Weights of a small transformer language model.
Architecture: RMSNorm before each block, rotary positions, no biases in attention or MLP, untied embeddings.
Training: 909M tokens, 3467 steps.
Each number is 128 + 32 x the weight over its row's rms, rounded and kept within 0 to 255. Layers, rows and columns count from 0. Numbers have three digits each. The size before them is the row's rms in percent of the matrix's.

# k: layer 9 attention key, 64x384, rms 0.0388, rows 44-63, columns 0-31
# q: layer 9 attention query, 384x384, rms 0.0456, rows 45-63,109-127,173-191,237-255,301-319,365-383, columns 0-31
# v: layer 9 attention value, 64x384, rms 0.0748, rows 0-32, columns 0-31
# o: layer 9 attention output (transposed), 384x384, rms 0.0988, rows 0-32,64-95,128-159,192-223,256-287,320-351, columns 0-31
k44 079:139095115154107166164082073141066115142105173139142118123116100067113155082120124134153139121164
q45 122:177152193150098146129092030147155143106082115106166204112097142109088158147148089122153199107126
q109 058:144166138132157101088166091106116131114194145145156201127096087079101138151114098136101078089089
q173 051:068114082186141191104154072176093151145112107159172174132162110154121135078151171146104168066139
q237 130:092107157074110055145067124098175130144154091125167091170221107154167111105121176124168161138097
q301 108:113136156084162097119181163177125079127088145116084192106133149094149139158120104147125086116178
q365 072:110156070125092109075174093118066160132141136136149111147073112157110108152134171197070083000169
k45 074:108077111106093126133133171127166196115086115092116142180156115126146065134124183157096143149068
q46 127:092117144177200117141154198142115160120110077087087105091116118133108125122142087121161086144093
q110 063:177099165166127113122117063114152126115183209172136103120128108072149097080118044142150093096102
q174 047:201144101077185117088110138100147146123164071101133048089121093174120133103113141145120095106138
q238 117:109101077143102151127118191168112069081126113131102108056109105109111150091139212112108114091117
q302 110:155152114148181110039077210131178114156115155110095135102116171158148112106143112081161100139094
q366 080:172126158100164149112129098078118131125123133149147090108121067154151169178155170117151149142104
k46 077:117159054171122192162142158139093149131191146104110131143101094151107137052107158149108075082143
q47 121:159134132117154177137164120128130134075138151201087129104202092171130069127178128110064094107138
q111 072:189184144096135152109137138115140154176193175100189146128129108080114101127129079146128083166122
q175 058:066135112102167107179164050151096183127091111126183127157162096164083154100112065132128125128128
q239 125:100118137141166146094142137159090150116112120079179091161146134157138140137089144172201085114157
q303 128:143130170217141157146126124088102127100134130131161149139181099091087144105081043175120157129135
q367 083:152131122166121152160156112084169166144136161155166097127160087124109142132149102128122106158141
k47 087:042104137185193172072169152139127126093127158115127126169117123140111121136118101141137066108124
q48 106:132065154156176119134093115108189122106175175141088086108088114143108050127154142109172163137077
q112 074:121160153209159131118153113081138110123164194126124148131121089046120129126168080096165060084128
q176 053:129095092146171165153143107191163124111114109131175149136100082157094152090143119074110098078170
q240 121:138127073146128130158172080111142143097050096104080094109092151071119110147186121129149131174107
q304 098:160141094115176139100095065112172103145076168109142105158137114059189097125134080061154069137058
q368 080:161162117130132166157151103091126114146072155104113101150088076122106163127168173141128117151146
k48 070:175131037084090161176141082125168138204175151166113117057135134093136111083119163164144107079118
q49 098:096159133135104147108141081129184135136125122081086103181134090171150113119128133148124159185102
q113 072:174078112111136169107098072148113094141168142143168152175100090167163158093089147068086129110121
q177 069:137139110185181165123160022159148091128147136110120149139133141094124144110130096133071129113183
q241 113:146092085112087142123126130132105122164118117136149126195181139162114107101109102113136099122216
q305 121:108128166089111159150118120085145155115101118159121142139123143192081134111139149093123151107163
q369 087:101132100176118163177113066037140127121202099179122138091106170122086127164145106108102101078096
k49 077:173081078100100206151134149113178161148212103126130089092151135112153087109147095108131176068171
q50 093:155145142086145112102121069057155084161094158155127106115084145150188072148121106107122131162138
q114 095:102205131132128147140130129136090163106088132144066097131124138096120132095142099090142166142129
q178 088:103156147154134099143101143164119082128100116098109120111133124104129127133121120128168190121109
q242 101:104120131161073148133084088158166097164135120097109170114121110126130145133174072102144145176137
q306 103:077160174107149122109161160125147099082080140126056152154150128178160079123158156049160151148132
q370 107:119201145120114109175086135103129106094075107107128086075138125103081215149163078098177096124129
k50 062:081135173178134063157090074151143110105147136118085126181125088139114153142118156152109080144116
q51 094:095104165160124171129122139120134115147065104120075083155084157098149142136118102190156100089139
q115 091:129052165067166129102112075137133093118149171127098198160088118154172140110150094088118139148130
q179 092:144092122127162152141127062166133118099154134075151162131117101161153182114157109108087102093144
q243 098:130089145114167105126123170073157093124132131073158118128062175142126141158123032154113153166152
q307 105:118160129127152065142117066125158120147128190175083091140140140101181165128160084169153115108093
q371 107:113127109108117162150165058082133112125127154126157142138106121117166134142118111080109084081115
k51 086:126098044117151084107122106108208136167081108146087116091100144131146112104140102093105126104081
q52 084:138133129130144132111107088176116116149060114130146113076175113151085154138068171142096113144173
q116 095:149223121152103125101136195137071163110129120151136097117131150102061134139153110148145185096118
q180 108:135160145167075068095072173111130122123107123142114093091119114120119127114128099126153143085110
q244 097:096123114140105109136135153156153145155086151173140158091129124180123154127144123090072110148146
q308 108:143129102107100120114111160156158107145123121116115135131153100150123155118094169082130165113166
q372 121:089102165118113109131128149123114136130104121084087070105125125137065149136108055186175164137110
k52 121:134085056108117097115059119032158140156111133125088133091091094136158099069086082169141159132134
q53 091:137088089141105169126141096146120123147194152168129171158065101102178127145125149166117123033144
q117 108:165082099051100143084140118141134107153232144122118140143084108131143113120103177161118069108174
q181 120:151088091076100140112155119203159121136232145083142141124096106125125119126105153173134087105167
q245 097:166119091111147124097087204142118138148194118083120124162113151128149096106136133126105119110167
q309 102:160147107090135131085117111121150109146148132161098116178087169153147107208151167120138125085146
q373 106:143095095106142097085134114132118077203255163099117186115114065068140152089091143139101128077129
k53 103:081135128168124074157095140141109116125114151108114156162084087163122182134099147170124080189112
q54 078:118120148157075118124137135156114131144149152163175121112136142066148156123088111101135116082204
q118 106:099103128153100148211150134145149124121145132145184128169104146101118160094112140131173123134175
q182 132:086095155132135170211083134164168127136129106123153119133103132116120141087116107135171097127154
q246 079:136059133082081152188040101074173126131161144130206118120074124079095111115118093088102106184172
q310 092:120086101083189111133150142152159094162153142143151172138126186081125125121113115090121093149133
q374 112:094122136146107154192130143140142094126160156123166127169116134088113171115101118128143064075151
k54 124:118086136084097189157095138105106145123125115119163073155144116120138104088062143208123066104175
q55 074:082105099120112145156124128047121152126203155107161149119132133109180132113151064100141172159068
q119 146:110085123103166146105141069089091134075122128104106132131119161204205097163148121098074180160115
q183 153:090075130126125158142131097059115142086126118109111128140136157221188111147141119120066167163125
q247 084:151120118183117183145142064084128131076121146168127107134109106069113129131134106194092154161092
q311 103:136157097094184123129148050114113138082171144129124088092127134087156153101154083102067123150174
q375 109:089121119120158174117131061092083129075116147095100165173101171167234111154136104069063131190102
k55 135:091125085156106073091101162090144154121076129139126130090084116130178107067077135166088112164099
q56 039:049106119139107141171134072110148111116214157130121122142067079089150094060161094142159146111121
q120 160:143057138116130110123100119112188179091112099111127119134126067116125150075152126108126090128170
q184 164:114076157124111109102123118123144163087081085117100129124124081133152161086175122110081077123199
q248 074:141110130097095117174111167101117158129166143101069173119145147116161160108156129152142103093163
q312 090:120088101135142116037063115102126107110120117105108104166106163145196194096152140084113199143153
q376 106:139075119130102107129115115127180179108102079119121145149142091089103201062107140157114124124185
k56 148:150116159126040087147075124138104121123095100160130158156043142136172148122155177131117052111162
q57 053:123120120090146109161125201164122100145165149164122112104116122120162094126133121101238158132148
q121 152:149100162157131208159082107090103094152151122133085175139128131204171146149086139085085099156149
q185 157:143129192164128198159094121120129064146172120137088213131140143176174147152109132127082101158146
q249 077:115146168099135134195116105095115120123196106155158122136123168114154112077078171116113112156164
q313 095:164155159111196119155087079159166116163137132123172169138077128115164115128097097226126092137128
q377 116:135127158139133193162096067100105061103181143135108146124112111163126161135064158082079120174151
k57 141:101151138115138139147149105122180150064231127134179158189134141096167109169139137114089152126160
q58 043:123165158108080149076069105147158154138128127059134116195144162110170122104121174029141111106079
q122 156:049128146107111077122142067142097168076077116086103123108121113129105120170132218124202179082144
q186 161:065123155091092092100134097143090161071088099089109115119127095121089118173129211131204194078147
q250 074:096113127093124128097116094090126099115171082143071080125094141134115148160123120095148111133162
q314 100:062147139104102072136134138131085162105110067159138168090125130130141162172103208090189118121155
q378 107:046135149100120091150126063118095190097104110104097108120105108120105112177134185106176191117158
k58 149:104119067102127107091150173103126158159077101138081130151185126147132152144098196099135159068147
q59 040:154173118095132140124120057180124201079106111068124070164119162119108065108064153107130167111127
q123 155:104132114160116178151174102122102138156104064189151167132060131162115172075125087099154113114191
q187 167:145112111142083181176179121145116139148117083166160191143072155129106175091134106137153128087181
q251 068:142136130079150158116129169169060146170101132165114081157079164129194116100152143143155172098124
q315 090:158186106148112154168171139098100120137098078159114144122070172098151093121164141129109156137172
q379 105:104157115119080166182160127140126114137116060148145173133073148153103195090113093120135121096189
k59 152:092061145049099182133172127180131172121144135167126140160099169164110121133128173143086122112146
q60 044:108143145144153140154088176142159109139153150147106099143105137112193114111088085125120106114188
q124 166:165080158152119135189092119078089064135181168075109092119104134078167106139097077123151130203155
q188 165:159099148161115132174065126085122053138167167059103086115100138093166085135084056111161142208142
q252 067:169143113182116132186091108144103125145123135144122125147127122104069173092114077131112113175133
q316 093:141100138196128146133066150133039047087182148126135087129069142107162136175087068054145095172172
q380 105:169079165174124130171094130079097048129174153060086114108105139079169096129098074115162142195148
k60 148:127200160135129102116080069072136122084175142155181105095043141189121122165084112102172156170122
q61 040:092112049079168149174107134097118129169204127133096132149156097114166108153101146102203044138080
q125 172:149168101124113117186150098134118064191114113198142167167183111119092135039136131217142136160131
q189 174:139172111146127092177158100145116063182119101195153165173165105127083115039146115197149124159123
q253 069:097148031125213104115163101135160074156201077135159154138150133121093119071138128152141128117132
q317 097:149152101146154114173105151111130105152132088162146141169124089133108125060152155244159136106122
q381 112:146177121099132093169164111101102096184127103176146170153157102154090137029136114204141140155111
k61 156:154138138126128030135136118083094085098153079108169156104126151151030100157200141128149135169126
q62 033:154138158142121141161110123093185149194180123177098068141149097129119175136100088113134091100116
q126 180:131172104168121129193121167121145173113104110151088175115147133136158077136112107151102123154132
q190 179:149139094167118145204134167119147169117101122152076166124137116132147086121115108139111124159127
q254 065:109087087121153181147126154009122126111123159109113135107153112113131154141046107086147120141189
q318 091:157093081150097150174133114122162123120117059099131132128140141161137083101121116094145084171162
q382 106:137148088149141151177130124105150152113100125161080185102148126143165107117098140154096124169141
k62 162:112111108130177165157160126081134116158105167121041164118116126147178149082097123116111077133134
q63 035:139195173091113104183171107158097090105163128174103130107125129169127152119135100159144149155133
q127 181:116185181114110104171122168125142163132128106128096120100152155097107128080112107101124067168112
q191 177:109193180095126098179117153133124145132129099122097116094138154104113143075110114134119064172127
q255 064:152141172072112134156135132164077099125113087076155104142077101080144173130165104121126072166161
q319 087:127140160127138138148125198097135148119152112109123162098140142107166107095101126144104090134117
q383 114:110204185109104122136124150149139177136124095123081110101152146091117125085089135117140071164135
k63 163:098116153079131075180141091165107123178081105092159130130078122109076103110143111148166124184049
v0 094:170116106123083158129155140112135083140178096210150155181155159117104100107150122115155090121057
o0 086:156131114142141113136072092138123122170072101132200128149208105139162154128090121136157122110165
o64 087:104127199138154118100094098130105132142154134145161125131133157155105168120181115140122170179196
o128 113:118124188114133089112140103152131163167211116135140101106148136177085119123130105122077138172149
o192 094:154086150116077181140147136133144140086143147052061137236127079095103166140118142068146067060141
o256 116:110118101114132107141092145094199112159086141074110146201040136132167135173127168160146095104095
o320 089:106153116126143138085149111134113100086118106174159142072148101140129106119150096147115161163191
v1 100:106094119197105106087099182132080088195119176163137164147165125187156142100096164168168090128162
o1 081:168097123098097089091119162155129129116132132146106063064104102151161181124156105116080126123128
o65 091:145170103089102124108141071149108143124187100159143132117118119096107124161097155139186113134170
o129 114:126168128084107138146121109151080168145145128096120147156148067140089096089117175155200098107162
o193 100:149082108168155143149122151088161119129106115086096126029111145130133108147127077151055107092048
o257 121:135108174102167122142106152073151084118137118106102143147099189094168122134157052129100138140137
o321 095:085164092124165139115162079198107169118150123193209116150106137118106075133110180147155153080176
v2 100:139075155121109123169095167150117100076176129105148129105137132057110198126096154105133106139128
o2 082:141146078169151136150084148127178124125081112064068137149153127137183109148133108163126171133145
o66 090:088143103111130156121114093083123090151103135189195118063117058103065148136211091172153166179128
o130 116:136165148135138172115104077113087124163106135193168106146129105144077161127185093144142142156127
o194 097:153102098134106064150097139129112138132165120135146174112109209190171135135040172133057138129078
o258 115:116099132123149164140142213194134111098084139115079147153187117092181085126098114111160108075152
o322 095:111122083106105132076164045103145127182174133191155086093087100138091141141169108136131140153139
v3 099:108060099118081130119118136089096138155164142086133134119088121112164144167135174093130131139106
o3 082:120136128156107121136116073092130167065136143155098100056089158116121122158116152079150112122127
o67 090:155143175113209118122197147173100131110162078122126078083174104138095103156167179149071112159103
o131 116:165110168143181186070147119132114160114135085111089135178160157166034106145142130183064092146156
o195 093:170124097144081109127137167157147171066115105180170139052104191093192163092137126157127180120113
o259 119:120128120094059117141106099141105094182098157083111195104146066098163126061117088127171142058132
o323 088:132148098189175121117104129182126149126175075147112118170146122148115098177096155145073130170173
v4 101:120138064185154143140117177101134126115102171194146135120138096111156081085135131130115170129095
o4 084:103122115178145114171133153136109144089149122098118123125130200107178098106139098198104161131077
o68 092:164182096137148136111155113152140110148095101052109087029170098103102169159147170118089122117159
o132 116:139100093108141135072147148142183130185162119071148113112167093090116141105100158120102128141154
o196 092:130112111117130140156138153130133106045198086169095161173046139163125094095130095165129151148103
o260 113:153127128117116106074097144109148162110140154154117166137161153203093107173204116138221134090112
o324 097:138141151163115141178122089148124114130072141080113099094109137116171185122109140108073113144187
v5 099:123065079144130131189191145088118083140119098135104110211121079135091163097111132072133162154127
o5 088:147143060083128165143116137086137098117189141108052122116090110123128139069183122124044131137172
o69 088:109139119103097112126148171159156165120175121106131140110188158172133147124116142083061131150159
o133 111:114134093109110162135138169107133175132074125083137145144136128156123135144110153139098109143149
o197 100:174085118124122120122157107108074094132143123182082115105116106099148112121159158107174102061054
o261 114:110143153148140125153080105160101091130103137175183095092122162103115098123135123171180150128108
o325 090:112114094080093146120124115114183156118182148103125140109178118140117116133156115118083095132171
v6 099:130079076100112105136116096119142112145115142114155111130124171030103168086093131085094159115114
o6 086:071110108114112122167127079161130143083143125072105122096114140178115097149079110185159106160145
o70 088:139132105120156111144173139110159131154164156109080196147115108138166101123108129141130112131160
o134 111:107121057147147096170154101108136120165117148162116154136097104132133118127120138104124138099163
o198 096:070121154125101139117151105145145165038134095125118139115148101172178121155197139192116099082138
o262 113:182164192138128158061063170124115125130144125112115097063135156098123142064085148127131119121109
o326 094:103159121144150134162213139120113134137143096136179162148134092140130118158204139122137137159110
v7 101:113133175171131152114166122093111105147157160158152129113112172178139119098083174123116159108173
o7 090:185045156158157160114039021125171129126109151126148168159121143061078083136062150169134084100139
o71 088:094167100114127065071112145122048161157161136119063142125091152158129154119196125179175154112124
o135 108:094125134182115093121081135118094189181144127105085151105113120113121187093241117144177168119095
o199 093:132116146127067148106161107126162145148094088138178095130167183093154090183082126115085093166164
o263 118:178129086070148126188156136145120109100116126141143123186150057088145116117064086098115110130125
o327 095:101154142103139092065130147131128133142156121117045145108088126152109162105197142148157122111145
v8 100:131089153132151111146130141075169191174148060124115105087102101158106114116080116110096178125124
o8 088:112092181171131191161126151122116162081178114116108149160091106140175154147148115161146184114124
o72 088:109098152173109124118102083110044128129118140137172100170118190154118115104160143108171147084112
o136 112:053107128187163126073076105119096140134109117100135136142139159103102100055164107113142093067127
o200 094:192169162083152097130149127157158131080153192142047147136129102131153209177069135131130155120091
o264 125:182176075109144140113169188145167132141105112127158158119125050128152143175126157156095130195123
o328 091:100092096163111134170132085104082107125079105096169085103161196134122098082141094091193145148127
v9 101:098159109095096127192112127127125113138170166110115185134132149086086075105097167144180110160190
o9 090:108146136154147137122128168132099158154116140125138131147183154145119074105069170103124174169096
o73 088:159149112137127096093143104067167162120105081129135060145119119081116113127130138074134104112171
o137 113:145144129087108131142160069086157125132106104083070143121176117092115105119160155079147107059171
o201 093:133130137082168127175141136156097155095128093138164188136176149112153178136138142107143117148095
o265 118:110105166140118120082118123170173130084105162144138161152119146150127107141158093159124127178080
o329 090:147137091144109116109136157087105136157112135156097073134139114088138111107166140090120079148173
v10 102:053154126151194130136126135128185116147080194167151161140130115127141174106129125146179064140139
o10 086:201141180110169089113156103135138098121126136137154115102141106083133205076149163123131134112082
o74 087:135126148098087102103099159149088133149112160150177122140108094115163072184159099087145165191085
o138 115:157095162117171119094076178151119121142038116110165153085135117097083085118182112074126128149094
o202 091:098093145134121120121150097105115089160211114125095139102077116158164088196092206194112065102123
o266 129:131153080110090161164138119111093147070151112098098077095161129129119168073075092153118141073157
o330 104:166103109155105134088152169122158132131157156169175128155081138120126105137142122096118161176112
v11 103:105186139140090083130155126134091202198111170191126107166141068113119056111178123115054158141143
o11 087:131132084076117132173139147094156171152157129120141100103171067146167075130180124123096089116105
o75 088:065070132159100127125115063138152173141074114080122150123093131118165172101069165185157160127124
o139 114:013105137191097142125153088133156179159124117100094137135082141147106142107093121119144136116141
o203 103:104137094099158093087141159117070113099152115144105151029105113153117135161102141114094069134096
o267 122:233122119102196097170130117095124058134129077097157119126172213148166138154159093046117166131130
o331 094:061140118188063144123110085178177170076152129107111134101123128105079170075054173210157115126112
v12 100:139152117128147117160121134137086148086132140088116129137116129133135108148080120064170131135106
o12 083:087126123148179157127128151115172152156106114137174103076167136060164170173079126143140103090138
o76 082:118101075156107123127116139140143135126156121152126085112167154154109113156165115147102100095130
o140 112:117097084138122153152109155080169079113139103164151082164125130175174113153179094157104091064098
o204 107:103139137126096146111161139119140182118114129072145173007087132113124164123067096074124132113101
o268 120:150156148140102108110095105129145105161123153164113183079086115156101115079109159130164173150099
o332 096:115164114147103159126116147186120145071146107144139054158179123139161217143186098155093086148167
v13 100:125126141133149109132133133127152113105124116192139132144141115099156134132152145149055153169111
o13 080:139091168101134119130109113160118093106129130131142116092194130145180116152068148204109211171109
o77 085:149138115168119095167171174129108144118070082076109082144127115154087128108164203062164131115103
o141 113:198157121128117141140114142137151120090085105110092124064162163137076164112167153096159126129152
o205 103:113152144144136137113148082074124132183123123105109166130149094107170110182157043161081161091083
o269 122:111123123131099144109139147107138151170174143164140197091081164107121128100047170148114091090145
o333 099:138142127155160113147134146126120137109091147049114046204129082144099112117198184092154108111093
v14 103:092073137154103110096126102170123145108086124168140119133139121101140144073088135149074117162155
o14 089:085110161135100103073139125109161109143135162148126126125091172110126094133130115144171098155105
o78 089:110097106104118161142152204164092090130134095140162112137117132179090081159110110125138149130132
o142 113:144103144097126156122113191152118089141164101164090083109162131176120085121143103139141175118147
o206 097:090126144182150157089125075109140145183099147157097118144106130062090142151143140137108127058213
o270 118:164193120105133157193121076107123135128145170066134141059092108175142164140166141084134117123088
o334 089:098059085116123100156160151153104128121125049124151108109129126136124135145132107155122147128102
v15 101:122164095075096122151145169122128099176141111152152155138134124132106080184161099125081099096076
o15 079:100106116134140170164138115143087101109149112122109076096179136142065130168136142146054080053196
o79 092:180164119127173112091108149089126087144077110148103110117123123167152162129116125202091165153085
o143 115:189183132103164133111068140104098086123127132156103138153154094197184184112100156200120158127104
o207 091:146147102111130088143133140112123155100160207103142117117058117074069104120080162076198083114163
o271 119:071028150140118145168179109146104157130215129091129120124125127082138145103093121085148139160100
o335 093:160209111115159085057097131117132136131086141144102144122142136129100152108175122181120195120165
v16 099:057091170131075080088110107161118113196134142116159143130114143154142150104175111101169068114133
o16 083:147091089100124122135090108144110113185086092183131123175118136093062084088157175128105147101131
o80 086:042128184091170109122089130203158160135126167096098130139153168167118175115101101183112093107158
o144 112:020160197118176099129055140142147104133126122093126116137154157151113103098109091143106101114131
o208 096:152121096098100117171135139085171120129086101119076128169100069125116124128169168091132159139143
o272 123:177137105153116139093186107095131124115095107145154113134126102095137141159115123138173131199110
o336 092:081165096091171131105116134176117158113203133113090099113156118156137158125164131212100117092159
v17 098:115105153149106117091113146130097084174084115168157123129129185132150079096139111122124108152137
o17 082:124098129145172172130115100115154105199046178074123131124111091126133091141125084109044122068123
o81 088:079104156091139126163047130127135108116176147124110100141141152159159141162136108137162129138066
o145 112:097105090049122106133068118084131110138178156125104114126124115125128118162119022162133147154047
o209 091:162139119138065052098175057131136089084131129136127150129125179173082138131124119127122112104155
o273 120:136171127198149137117170111153175151125117107122136143126119125110116139120154199106129143143214
o337 092:111119144123152141176100151134104134145151145131135090129123137092127160156067129141152119148064
v18 098:201128127116141133127091114068119138157104074159105157107079054102143065135104149096109110117149
o18 087:134134127147100114145122086189116108091153143129066100068154141104178062138082123197138104157120
o82 088:075139141165115163151166183146178072138160138137149178164159190138152182092112135075098089099133
o146 104:091180121116135170087180174137165077113163132163128184109117167106110146097095124099096159107156
o210 094:146170076148207079148135159073086136071077133178110093157102155160142125107126155134166144127115
o274 120:149048101153127188136105124176110170125106153125120065156182137189137129175180137150178104154106
o338 097:106135127099086092103116089110170127163179148107120192140145141126135195085137102082088121146146
v19 102:109067071142104137118148160128127102204126089101108138135092080174129142121144108087181073125133
o19 086:174097082145118110141102096095116138229122118136163064170127123140125141123060116095141183084145
o83 092:155124095158136089098138130098071137107145189135148179172157131129112172202096145097137089110110
o147 112:169116093155186091120125085134087152090150155079177169169134116127166148188120170067146087145071
o211 099:075131174149142102110094135149138146114125136147104095029124151075104166111129149128125180067098
o275 121:102145190118108173104138127083135076155106093166093118106118129103100072129084107164070186170123
o339 094:146147136128149054144087130112108143067111160150143129144177135163144160108161144097166127109148
v20 099:103149085135134094097110083143107150112080173094169162118107119102119148109176162103145147177112
o20 085:122132181067128152161188159157093140137158123083143181153144092159162108130116191121102134072092
o84 085:205178145117149135125106105144087135035086123131130121121171123170151076076115097057055098174141
o148 109:181175137171174143136180127114079117097063156140133127126111151134096132102102119131113128170141
o212 097:103075174087107130164126169124142148185192137144127122134128157120122159135076162153165149127156
o276 112:141083156086074135093147141112208156171182131147109121148100119090131142169130141130149154175137
o340 099:192136082128152089153100123146083142090110106154140108035177131185164080109113076089052075085142
v21 100:118175119120045165122143126164106097148144097081127088113090138109122166122153095137116128146095
o21 077:165132139167122062164197064106087148148131114101125078047123142088122085161106118185108053168163
o85 093:117138160122181112122097129068174148120099114185108144118124212116118134147166101129141179124070
o149 113:111131182127156155119136105064157125106144141161129135126154195167143144168168096080108185138067
o213 099:115136059098108089149148157159116132147146125087141078008116069169125133107103176102107081138160
o277 122:128144107169196167108119150133081074112087134088152136082123090159057118116091163161120091068139
o341 094:115080097115113096128138129129135168154130131169161154157108186077170146112194125107125188179103
v22 101:141106144117122150154157153096104156120143053173090097179138120123076175116122126201164109075082
o22 085:147114192148138101151143120103126140201151082111109182068085155051119108118157117089084167129128
o86 089:128102150149092090101061162154189113140123132130106168132156118086167126135186183128149061128112
o150 110:132119096114062100089094182132163174091123136155088148156143129094175127120179147138124115142091
o214 095:143175114120112209138176087147123098122157145139165096115130105184095117129070038102113141092143
o278 120:088123092194172164159114087130115139099128122136189136079131124119149098167111123108128190188143
o342 098:168087163081113060104112190171162095156109132104116160124136149121137128148159178174101051110106
v23 102:144127103111122108109138111152110177111126145104150147181154115174185140166183100151111184144161
o23 085:107074138106133109136102077179087189137167148107057101124134132117174131125157165125085092112114
o87 090:142135153118100174115107062059148134107171097109081204107112121116113212141058180154097053199140
o151 110:168113103157135150154099079097131141139111104148118132120102117137142151144131157136125133216134
o215 103:122156067177146166128141207161124088135077068115141141110161100142168066131155166067146137127096
o279 120:112148167141155038111097132129105141149161128119169133056125156058111138090148099130140141059134
o343 099:119115171074087166143110156098139105103110120105091161108147091110128135124039104127089019145141
v24 100:143174136155160116122119098153115109164113101116127148152139089116129134124074086139121158143079
o24 096:150174157212130114086115094154134142103113147118122124171092159111070144089106203132109191100141
o88 089:079097113158082093150198136096164136125108144097093102140125089045141132136210139187133078174180
o152 107:070088185138090113159136115139163125156078152111096059097148099096150108148137184218085098154176
o216 096:152161136116134172136131203161081195091134109119190190085094183192124106105071112084123146077090
o280 122:145133102078101088126117071125121125117168103147117154087127114118095120089145049048177170111107
o344 092:112114155160133156139174180119126144135092165145149120143103089139159176153118150173100067157132
v25 100:108145166136070131124123144108056137180161168182124119205069104124172108151123183135101161133104
o25 094:135166183178132139132118152122140170113131107110098165232147129102176138104109158115091144124093
o89 082:106152116127188153111136093081154148166174112168133148165093080163163097115152180142104121142106
o153 114:086140081123176118099166098088177157160142114190167138083128134160172090106172155113095130151113
o217 094:112110173096105172118109121176108141069164095136110128146124115169116171094123066184143141123153
o281 121:196130138116118089140144138173142095157105203140119163118113107129093153119068109077138100131110
o345 088:084119170187157171123107131069138101117139116110145100159147145142097129145142146157105116103122
v26 100:116090095050139128148156111119060122098116127098135118135144165092146105139129165105150121119107
o26 086:082106117135132137110168176110105138107065143105131142000116169149209131163067130113136097123191
o90 090:160134096162154111111084202167111110116133091146116052096114083146153097155187122060129126152154
o154 108:149197098122162088154086182169120128140119066114150084080094086127132091138166097112152141151135
o218 103:127121123171057048113130034153177155158166212152094170068128142107087104124125099158159137104122
o282 122:117085116096161154127117111089199094153126149197139176074169126128091198130114124173041159120110
o346 088:145081120127173112149152118170118165166139125087153091166091111160165061147139097074162079111157
v27 099:109086135115128100160131132130149096117152073097105176121103142224105181168136139137114109146088
o27 088:128138184085145135131080064124144143046116132090142150160069092144113145146123122133107066086155
o91 087:148127125102146155155080159105080139153127139162068107101127133054119083116088163163097157150158
o155 115:139128138173147144090102126070115145134140089139152114109126098067123056157100150203093175124128
o219 095:085171161131128116151161115118093110087158122079160141085094135163165071077132056065171132096095
o283 116:137076124130089108104178123088161108137141157136128137145179166099131195132145086093134149121164
o347 093:193131131114155107138130138130133145127086142115076117117069129071156089133093179114128115144084
v28 093:137123123103125130177109157121124117122144156143138104150153215179095098085156104117099109145139
o28 086:098126229139135093145156089130110124141113052136116060094107078095088100118149160124152137066107
o92 087:109086115128154096090113156064100179126180182058172101066122161144100154159006104169179121117126
o156 112:146114185125193104070113125138099178122113168124151093098126153155098126153074079138171188149128
o220 089:120143104144167157114109133164150055123140149163141108203130134092153132103182136053101100127135
o284 108:172159091146111118135165091119160154175123122108060190153078082109176126080196199105121088122157
o348 089:071126134132132124097084146122052153129140122102185164116134142186113122153024029165186083142114
v29 103:112145153159140136139146184187137048106128225086106082073126085098144106120085128072148091118174
o29 089:154088129113131127100089164173114162065066125138128111178182148117172166136114057136125134097135
o93 091:074106137135077132140119087163133092159098081135109043083097136147100126125173187078120122142151
o157 113:071118142113079090140143112113103113182090102097094067132089155182052122132135194135150170133129
o221 096:121109133092071090155122135106125166123146090120164223248118101123125146116110085125140085088108
o285 118:169146118108165134158169140089166132118136138140158191240126095113147093136094100176093155132125
o349 095:074130133130091161118120126155115124170157142168110043155129155134099134112128168111145153141134
v30 101:138149160119160119151115115141122126081124168120110174133199104168206122119190124055044130156149
o30 085:106099092209123132065145075146134142086064116148151107115150133134134182126107081138157119030078
o94 089:167128105124121165128147126120177124161182113059093089097119079153073130123168139179114103167143
o158 110:149110096138118098144119114138158099130199128073087110153091094158096130159155153203073141162130
o222 098:156171141131133156059112120138124080155110149142146149117114144100127144162170071088126131095152
o286 125:097077132112113086137149125172092155125082103215156126070110131124163095115053089105177127099143
o350 099:125141133139089205125123159058128117123136152053154116104060102122115122114192176131109083170136
v31 101:121104150132063133132111102171173152097141135137199172108099125185103173108145153123136147116125
o31 091:110075177132145089107164150137137092124135117102102141161075149139106148133140152104134172149078
o95 080:109161113151133122126103105150162127138132143151120132174138061066161152106083179118149136129157
o159 110:080126141121192079137094091122173168143139157158152111081104088115149128150137174114127143143192
o223 098:138203111107125116081140179099107125103129091111133115107129207110091063144171159129120059149107
o287 120:132088167134122166172190120134063074116137114076170135100100153156120150148144072158133087074156
o351 098:108152059109142130103106138152181133129105167157068115141154094104135131138077162121094132127134
v32 097:158098151113077083126129117138111126099090114133153104113109141107149142104142135096200134112085
o32 095:087131176183148216130153147163123101128151092128099197098120135136125124145137113101135117136120